python train.py --n_layer=13 --d_model=192 --n_head=3 --n_kv_head=1 --head_dim=64 --d_mlp=512 --vocab_size=2048 --activation="swiglu" --norm="rmsnorm" --norm_place="pre" --norm_eps=1e-05 --positions="rope" --rope_base=92000.0 --rope_fraction=0.75 --qk_norm=false --attn_scale=0.125 --bias="none" --tie_embeddings=true --parallel_block=false --extras=["some layers without positions", "some layers without attention", "value residuals", "capped logits"] --init="normal" --init_std_qkv=0.0299 --init_std_o=0.00586 --init_std_up=0.0299 --init_std_down=0.00359 --optimizer="muon_variant" --lr=0.00864 --lr_mult_o=0.863 --lr_head=0.0288 --grad_clip=2.0 --warmup_steps=200 --schedule="wsd" --decay_fraction=0.606 --decay_shape="linear" --final_lr_fraction=0.05 --batch_tokens=65536 --seq_len=1024 --doc_mask=true --train_tokens=357800000 --steps=5460 --dataset="wikipedia_en"
Each number is 128 + 24 x the weight over the matrix's rms, rounded and kept within 0 to 255. Layers, rows and columns count from 0. Numbers have three digits each.

# layer 6 MLP down (transposed), 512x192, rms 0.0733, rows 279-301, columns 96-191
112151173132098090119117137165146138096194157164189148106089113119129122128143152104140147204139128112128141174127157141100102136200135140082096133078122139113151156174121120146135112115103113139188115157135111090143158191118095183167103132152159127151164092134135138128155124113129154126
136143133125079135114147145106163135151130098114118111156114133138135126137141137133187142134150112107122084131138126114155101159158115086150152121143149140173113162120114109145164147106133106156140124131164183109145097131132117177128152099096106146147152134112121150145110115130111127138
107168128096109142097170152119146165113095123110120109164098141124151117167140141119111145166104185150130126151114194142121157117128145081118136133078154125100118103130114136118111133149138131102133099118126138167102103093132139131181105103139126093143120118143176119106182192100106127127
122138141100200104125115095166141139131116121063110146128100117132090120126135141112108134146147141159106127130136077114139096158123118127128092136129081152143131139119164166131098130124174124098105126101112138136125110129089131108127150127133114102075111117125114122120130099122138122087
133111083153133161108126175128117111138154074152141115151169154129178095109156115109082094154098078146105142113148074134108166127109130139174139134126093125144121136116097130147117101166140138184120123122146119138170109162118151129150106135151140101141147057133094143124178123154113142110
119174144122131125109165156109136177130141100128122104148083155157119144123131142143139107125148097111131153128114133125164138120114131171109121162100142132154121069161124109133088131117119103139152098134126120133110091117100118122131121158070108121101155104125118137128061150105075142143
127112154155116107138118131097091150150142170113126130132169151145153126122100081085114165119143142125120131093105081169128076049146128098184169109085168176132107137134178122080096093151118108117078135122116120152149137098140144118104148125132108167103125121156130155106136110123123136102
132098119147140146132160131140121131133098087102142133119152151128132102186131088117107130141154104100092139160073111146093082122114133135174114154155084140136073115159162138104129138111156165118102129137115103115116089139101135125159111093150115138131153098181152132128154062121128120114
107176094111094145128107139151115147134062107154068121112131167097154110140156144079138123107172131120112122154093119060115127154133188126107133166156085107128107127098074125089111158114147133111082169200110131157145118095106162093116098101129127118139115127134191170095072133114121163142
145127120140103124072151112118133122155139140172096116104122100153098118066127141116110153134152115141080135141127103079132130123102129145144084123129162115139121159151138131144113137176132104159098145157100163077136126110136127159170126121170141139099128121058127121150122165080146134129
106078162171143150140103136132085140144101159125112154130096148115167153134117126110188137128116109166118136133135124122136122132122131122139142098116143145141172137185096166157133152144170158133150071104119176170108110099134141127151105144097112126089161167148106142120126179117147129171
096127107110158155111152099173147167123120146119167144160162081125124107107113130106137137125184121132114105081133127144109123085151109143121126160176095143187119126129133116119113105120150088130095126124155146154135132140112097140115105140127157124111095155134171131149148117096164173116
110140156160132104125122142116134077149174126147104137119132108106129126109137113104134134114107129119127120094099133080167118089123126121128086131155125109138146123121142164167147125150105099130153179122179138128139079139159088101090124114113128118102124119136147098110143089104124101103
137134111135120077154117143148090149117106147113116155107138085128142095140125128150140135132161105158185083145133128145133114089130176141075131111129115126142129139138144113129166136165127132134158137152099144147158133155183136103156121097109109126098129141115099120139125129129152136129
161106119109130092190151086097132201075109151132112159145110116124133138137141125113118183131114142147142114134154151142107124163080145138100134139154099115122101125154111128136150144126127146155121127138146153127141131116123116116132098097119143085119107117122137117123120146122129130146
110080167122137134183109095127125114148143152163163128146165138095112105128159104141109139104117097129141151133161155175108110091119122102106139105142160123126113111115126134121123160106153112100130138087132139081083122140131105138137161093138151128138138139163140047136102085143105117177
116107087137136105154146145127126081145125145095153158077118124126133108159087119096128131132121151097165139102174103181137118133154144115124125093102157132083152130118142154166136103146155098115153153141111106151158116092176153118156130147162130141150143124113135114100143089141106102094
118134144105147132131140108143096132112169092141146148116113126129114088107125155130130108143093117129107135192126152143145111122158116144115140109098135145152110098109144112152128144118079133119121144173122071146111120181131177130095094132148155114063111126101124093129143117126071132163
126106139084117143070133122167133138139111110146140124142121149115152122057121147138141126119141111140121138112103130178158125160093132156158161136097130119160147120123137128149086130129136140129124092133145189076138145131143188110136133137152096147126139097115126104124113115158101144152
135144077128132121141146143137153146124124104124122095085097113197125120155133132112143136117131132112124125094156111131142167090146107139134105143133117134151138095137120103095128136119151123133119101094122138145133154151131128122140131162113086124138134148125141122174146124116151055137
122135138134125115146166067127152097103161128145152094124159176111165136120130151097099120109142145139114137130164164148154180163098145121109097123122140104169158099099154152149137135167087152129109107150157099145114099101113115099165120144163142161100106142158150117105147112109159134095
097115138120109116069133103107112134163117129101113123125123125160155127168138159132127123122150119121132137096109104106124113137099165177104103140112096123171150155162101127128130088158088119123146103121085111100145095113113100135155171119133123110144109125120133136123144129117088124131
081106127124134117155096132112121132154090145085110144149103111139174145117094134109094131132105107155105165084128129115116090078113117142088061126126123103122128112103105120155131153132134118108125120098122188170104163142118102149115096180107122136092100103092131156089108101105156100121
# layer 6 MLP gate, 512x192, rms 0.124, rows 280-302, columns 96-191
129151111110156103110108148150140115105126100130153131078088109117159124133150174126071124113135116161155160071158162148140087131098123153121146131122128096141117103121147168089139139119153120167152137144144107153111101111166135086126152133112105099117142098126153124146128131110123128122
141141146093177125147162127134132135119138101113140135107101175142148157152158114141152157112124129114141129129146130111079147150096114161166154141174126118116121141128118132109146113122094131110115121116157115112102118100127150132142149116112139173122135147146141126082102127141105132151
108120099110122137112117085130145134126126146117138118083075173135160111124179108142093144095152122127128177110102107113165091141085124125139121133123120143106167143112135165115120154122098087124142138168144128116126123090063086146126127151098157137166147168143127094120109125123182111147
139159159118098143116154153110111182153142110112082151150127152157192106148106120154128137121102122110155110110138136125134142156149124139095131142140128103155141113148136128137120069166129163170152103144070112110150107104133113181102110147140143124144160156119120120129135109114117122070
099179119135116113155111116127095148104135125130130169094148115149131124126115146115131143135148131141148134113132139150205151161177144080151145102156118123112096125121170156144101098149169115134133089138123166122096145097122169145173122144064151124135150113141136133078097132169154067141
066112156107115113137149099140167122124066163131145121141162127106153138122127119152139140073144158162120144105144120142103131131171151115078149110064142165125113138148145138071085136080130174165122136125106096176143119146148136111130152114182123116126164133111141115116111109120143140101
123088161128131129154142137156127117128116141112096126107152102082117126133157137137148119130111161125120149174155140137089117120117146138128131130084139114121100121180117120116101149120116145130126141144157118112132160148143121130137125151145123114104084115168097094143090114102093135113
083144122150133107149111109082118142113132114133127102077102142153142112170113096164128143167132115131174121061081111145142134156150118123108090113149101137156107133106089107126165111164144158135119136154112152127107131116119118141120158139108106156128158147132116148103140142132139160134
142124137161106138172176138129157165142133150142123156077082118106103090087136122156127137130146089119104133121185119183122127118128071165093122109129091143147115122117154073117150107125122161156129108114120153111116136112147122135138172128118111104137142111116116139140141144148135140142
131152157095112148153139110128128149117143106093149171127131153129127152116066106136122109165142121089129126087170146098100108083135125181158082126135124148135110109123110075128132149139122129180125139083136098070180136119144102092109156102163096111154103119158086111111139124119111129117
137157126145147123107148107142129090149060124101141138179163139135142132133092152202102123131127128180099167088135123128126135124155127132136088103109114108144156121126145100133118140135171171156081145126136122093111088129119102163146118122178111108172085161154098119204136129169145156164
134135135120133132171137111110091153133107100062117125148130130140108137124152160134103127086139113127097146166182136112111162143084131108141103139127073109154123177156115087161117131101125133131058126113126123154130180120098157153098118094107149125109130110116164164150129144112112157134
101137152116163167116156149114100113137147112112088152134121161164130143124140108100121111130098086097106162161111106100104110161163128153167115151146147108143121085140120113121111100099129125136137149132126108137107112122095129149110157139149169142142154138141140103113161126152118164099
130126141162098091136159152130156118105110121147159123130081088123127140119130127134107105101117157123163124120150128169168108104105141152105154131113112126119101108085108125101138160117143156132184115113085117131149106120137126107109137175134100086151108111129125108096142135127130121113
115134112114108100136118103103098133158132094109149127176104097127149134135106138126155142137134120137144071106133117152158103096153138142111129143111091095091142127179181106144145131120168192126129131115104143135149140095121129087121111130131128116143138143157131098135069081082133101112
131112152132150116124133088125155093166164157160122101162168156136126118087118174135104137156131142129136104144154110117110154142088122101152160130148149097153113070147119107155113155145088156117111109123146143108096112129108178126149130116092159142153100124108137123175116179151150128148
160144156151103059143115101128134106081107142158154128150127121099158145127095101152114130144119088119162066108118117100135069128091141092117130146110102105121091101096081138159148085116149154135111127087133134165102096119157129142126116100112117110126141117162112128136098142158097100129
097140129122125127102130107168117146106121116152129143159094095141170159139111190101140133177115130121110118131118153107123138124109117143146120103081147100100115120123138122179109093122106132152126106148106087126121154121167120145124108090116109113178128126102146113118120119113079134157
125118121142138114106153112106082116071134108126153139113153128122079104156115145102168148098095144138142104166158129124147113125157111154138149102106144114133151118097104121160131113161110124162135100123146077150108120177065109157116139124137182128163076135124146074161157103139130153160
171158111140168100206125120095151095148157150171138178127122145151145112162148146136149112150161149124167099136129129120153130173113128121134149119151129147146121150111119129145121107129149154136142159144165103122121131123151183131123135150142128163113140136111136085106100127112130158117
147105155106146110084137101149103171150133144149144164128164134119149123148114107153140137125081117145154106128084180084127177144089119119082132135115166168125149138139148155105141144096086101135130075128132092118114134100114171122097104088140120109115149132114138148144152161104083114149
085109164143147109177116119083136127155119099122123121132137106120105105129109092127139167123129147167079143128087172104123128088122109107144131149130113148107122128130133100115129168112089144119132100150119192155148119101087138159110138178143121151142089140093157147126149135092154107116
146154127149148146084145124156114125148114116083117139103136121109149148143108142123165158113145107168083126151123089149159152146126142180121140117146105125121122132117114120175124146152101134103130113129120145143140142148111129102130104146109151163133126138156139131140093110098104134121
# layer 6 MLP up, 512x192, rms 0.128, rows 280-301, columns 96-191
129144128137151143136120128145141127117127174114072132153127139130106134131139194140107154131095163114105156123077168129135106093170156080179129122136138098134092116113135131124098166146139155102099111106113154098130130123109125123106139096132158144145112123120169121128150120112130136119
124168094088136179147145135148122117144142124090123093146130154113134123126134137123119167164169103138119141112058144123082122136131108152112174129136111165134114172146081146135140092153161135116076136125159123103127132152117110133141142090104129153080120099134142106117149124122141152119
104114159134110188155129133157161115129135170124160135115107099137118104120114131114139118138112121110150127104159120146110104110137162159135178142080139144130135080146124128093122175113124118166126135108114126110117140121106132134154107137077149097076167129113151104121118108171118116121
134124128162174121129083185182110088171115126151149197132173124155124121117126082148102119117134112157165126160156159156076160126108145114113141128148105135136150116128085087111156124187100155138125113121155097090147112111120131096144110096104134099124177126157137136125146086100122130129
133148162119155125107113121172171121120121154136134128102153132124095123141116146187147154097154166139145109110123111133093099133092161101149136150088140140135139172106109122128154133133144110142121152080147115098140095150109140168131126132145132156091124150095136099155099114104115143133
126122135108117120125116155093134170109131166116092142094158113158128130140121095158115131125165121153141134117173117138146151154151135097175178140106112166097156124105155111106095118092128089117128134142108118180154133163141129157105097109147135158076118103118136147113179120097122171101
123123111157128138169130130115111126115111150122115118122117116158103163123131124101153130157096128152129108111144121067113152104143135137138116131135136130130117112148162114141089190191158066178133164113097084124115157112114105143166141100109157064148153147152113215148142124118127119132
134088078106122131125132166146096149138116165137151131123156170109149118108113095129107139156177078109132184166157147073155139155114147144126131124164138126131092126151125148163106138171082098107137102128114157141090184195101124073145106188139158110113141162107070126131130107130077167159
168083135148120157134152147145135167163099118148074088104116106121083125104136123128092139120155102121120132113132125165170137139094104148088111132153131121112107130136144129122150141105092073123117125138129147098109104137165153137157126122134077109137134117091125123205096123111142124145
119138182124113128135121141132091107147167146130094130140081128072168134108130175130137123146137123139098108151094106096082092177155189045138137148131134100119126138149099122160115099157078146133134102130117135142124136139141181101118091151124171130155147136153142149087142104105095149132
122127145107147140140132127131137150141127133102166133145119148136165139102155118118152202092207109126114145140135132119132093125105142143148136148149157164121080121129129166111105117103096124131142121117085129128147125131120112111107139152106141159127134112114139125103149119137084161064
134156128165141094075151153128143113111164113121133145091122131110139161131142146165136152119105107111157131138127127151115125102124152124130161098178130114163151154153138152152136107103140145136144083105181146121156099137120124130142100134149098119144112177148156065119133110131150118178
112087154145144177137148121070160119136136153140153137095127144139120138146147096137135130089073120097082155152121138106122094112134118137123122137138132159106124116132140173086145134123106133177141133117150119102140123102089105145113151141120114123146100099131153173125110132128121112121
122103139139101109141174133129122041189106094108132148134147160128123110126133115130127125074121102161156119130094120117157112129120129161138136135150153104186127101165132145154106099167102128138123136136097180121163114123137136134098158098159112137146146154103149115160192157176116093138
127154103127091137191134099135141147120163096104144115113172105165126149153165150117114159145122099151152191097138165125139092142150083142150093133114128111111104175133091124106132120102101099120150107123135140107126125059162155133124123104152154098162136157176119113113097099115174131152
124126083111168123139160098130159115087158189130120140135192127133147120134121153134138107123089141096146162091151134086154133134087160141125109120122129114141133116156149113161152141161137125127092150119115111144161146109160156149121138069115148148108126136126141102131148098163133137156
162110114133124106087158176081131148098095177142139111092181126106130171121105107153148150182167125108113091098098104123147106114102147121114158118170132134118096131113122138119134104140157147150139136121101090113146113096151144138132141141134138112143155198124099077112111112135132112162
146143151139091048103137133145135190139087123153101110128132104137130124117133145112158078101095118163116155096162147145102117107156119136118122093146146129173138093144116107128134144134121113171138154139092102107133100117100106154107107182130118132120121115114115114112131095127126148073
138119146099113118097121121129138162155137167127146096153106134149105092117123128129120112132177133138121117132099120161137100106108102091083122170085153133119120182143112122099085110116156126116129138140161150120116104149091105151164165108134135123126134110133122145138124105139173126138
103148136120160084145163149189126118118108107112111128052159161115084156123129106145141080129080120130083108137125135151118101122113183114116153133161113114140142111162151100131140139130155090120165125114135106130076161134125163110120130164134124152104128160099099141116141108128172095142
097129120127125175163158142085110125144168118073150130130122144123093115148136147110118108110057144097162126089127183160122170124150121123135110146109116132127105096094115127118128133158092137130119108176094115116147087146155127130115073107121134129153170115113088104121106158135140128106
108140110112101112087098192119143151157140102128121108143099130097144132108102188124114158108159115162178127097115151086105079126145179111129066137107122113126175135155106154118136121112145096141109159107155203137130125091139130126151126179127132091110166154107144155114120102127126119147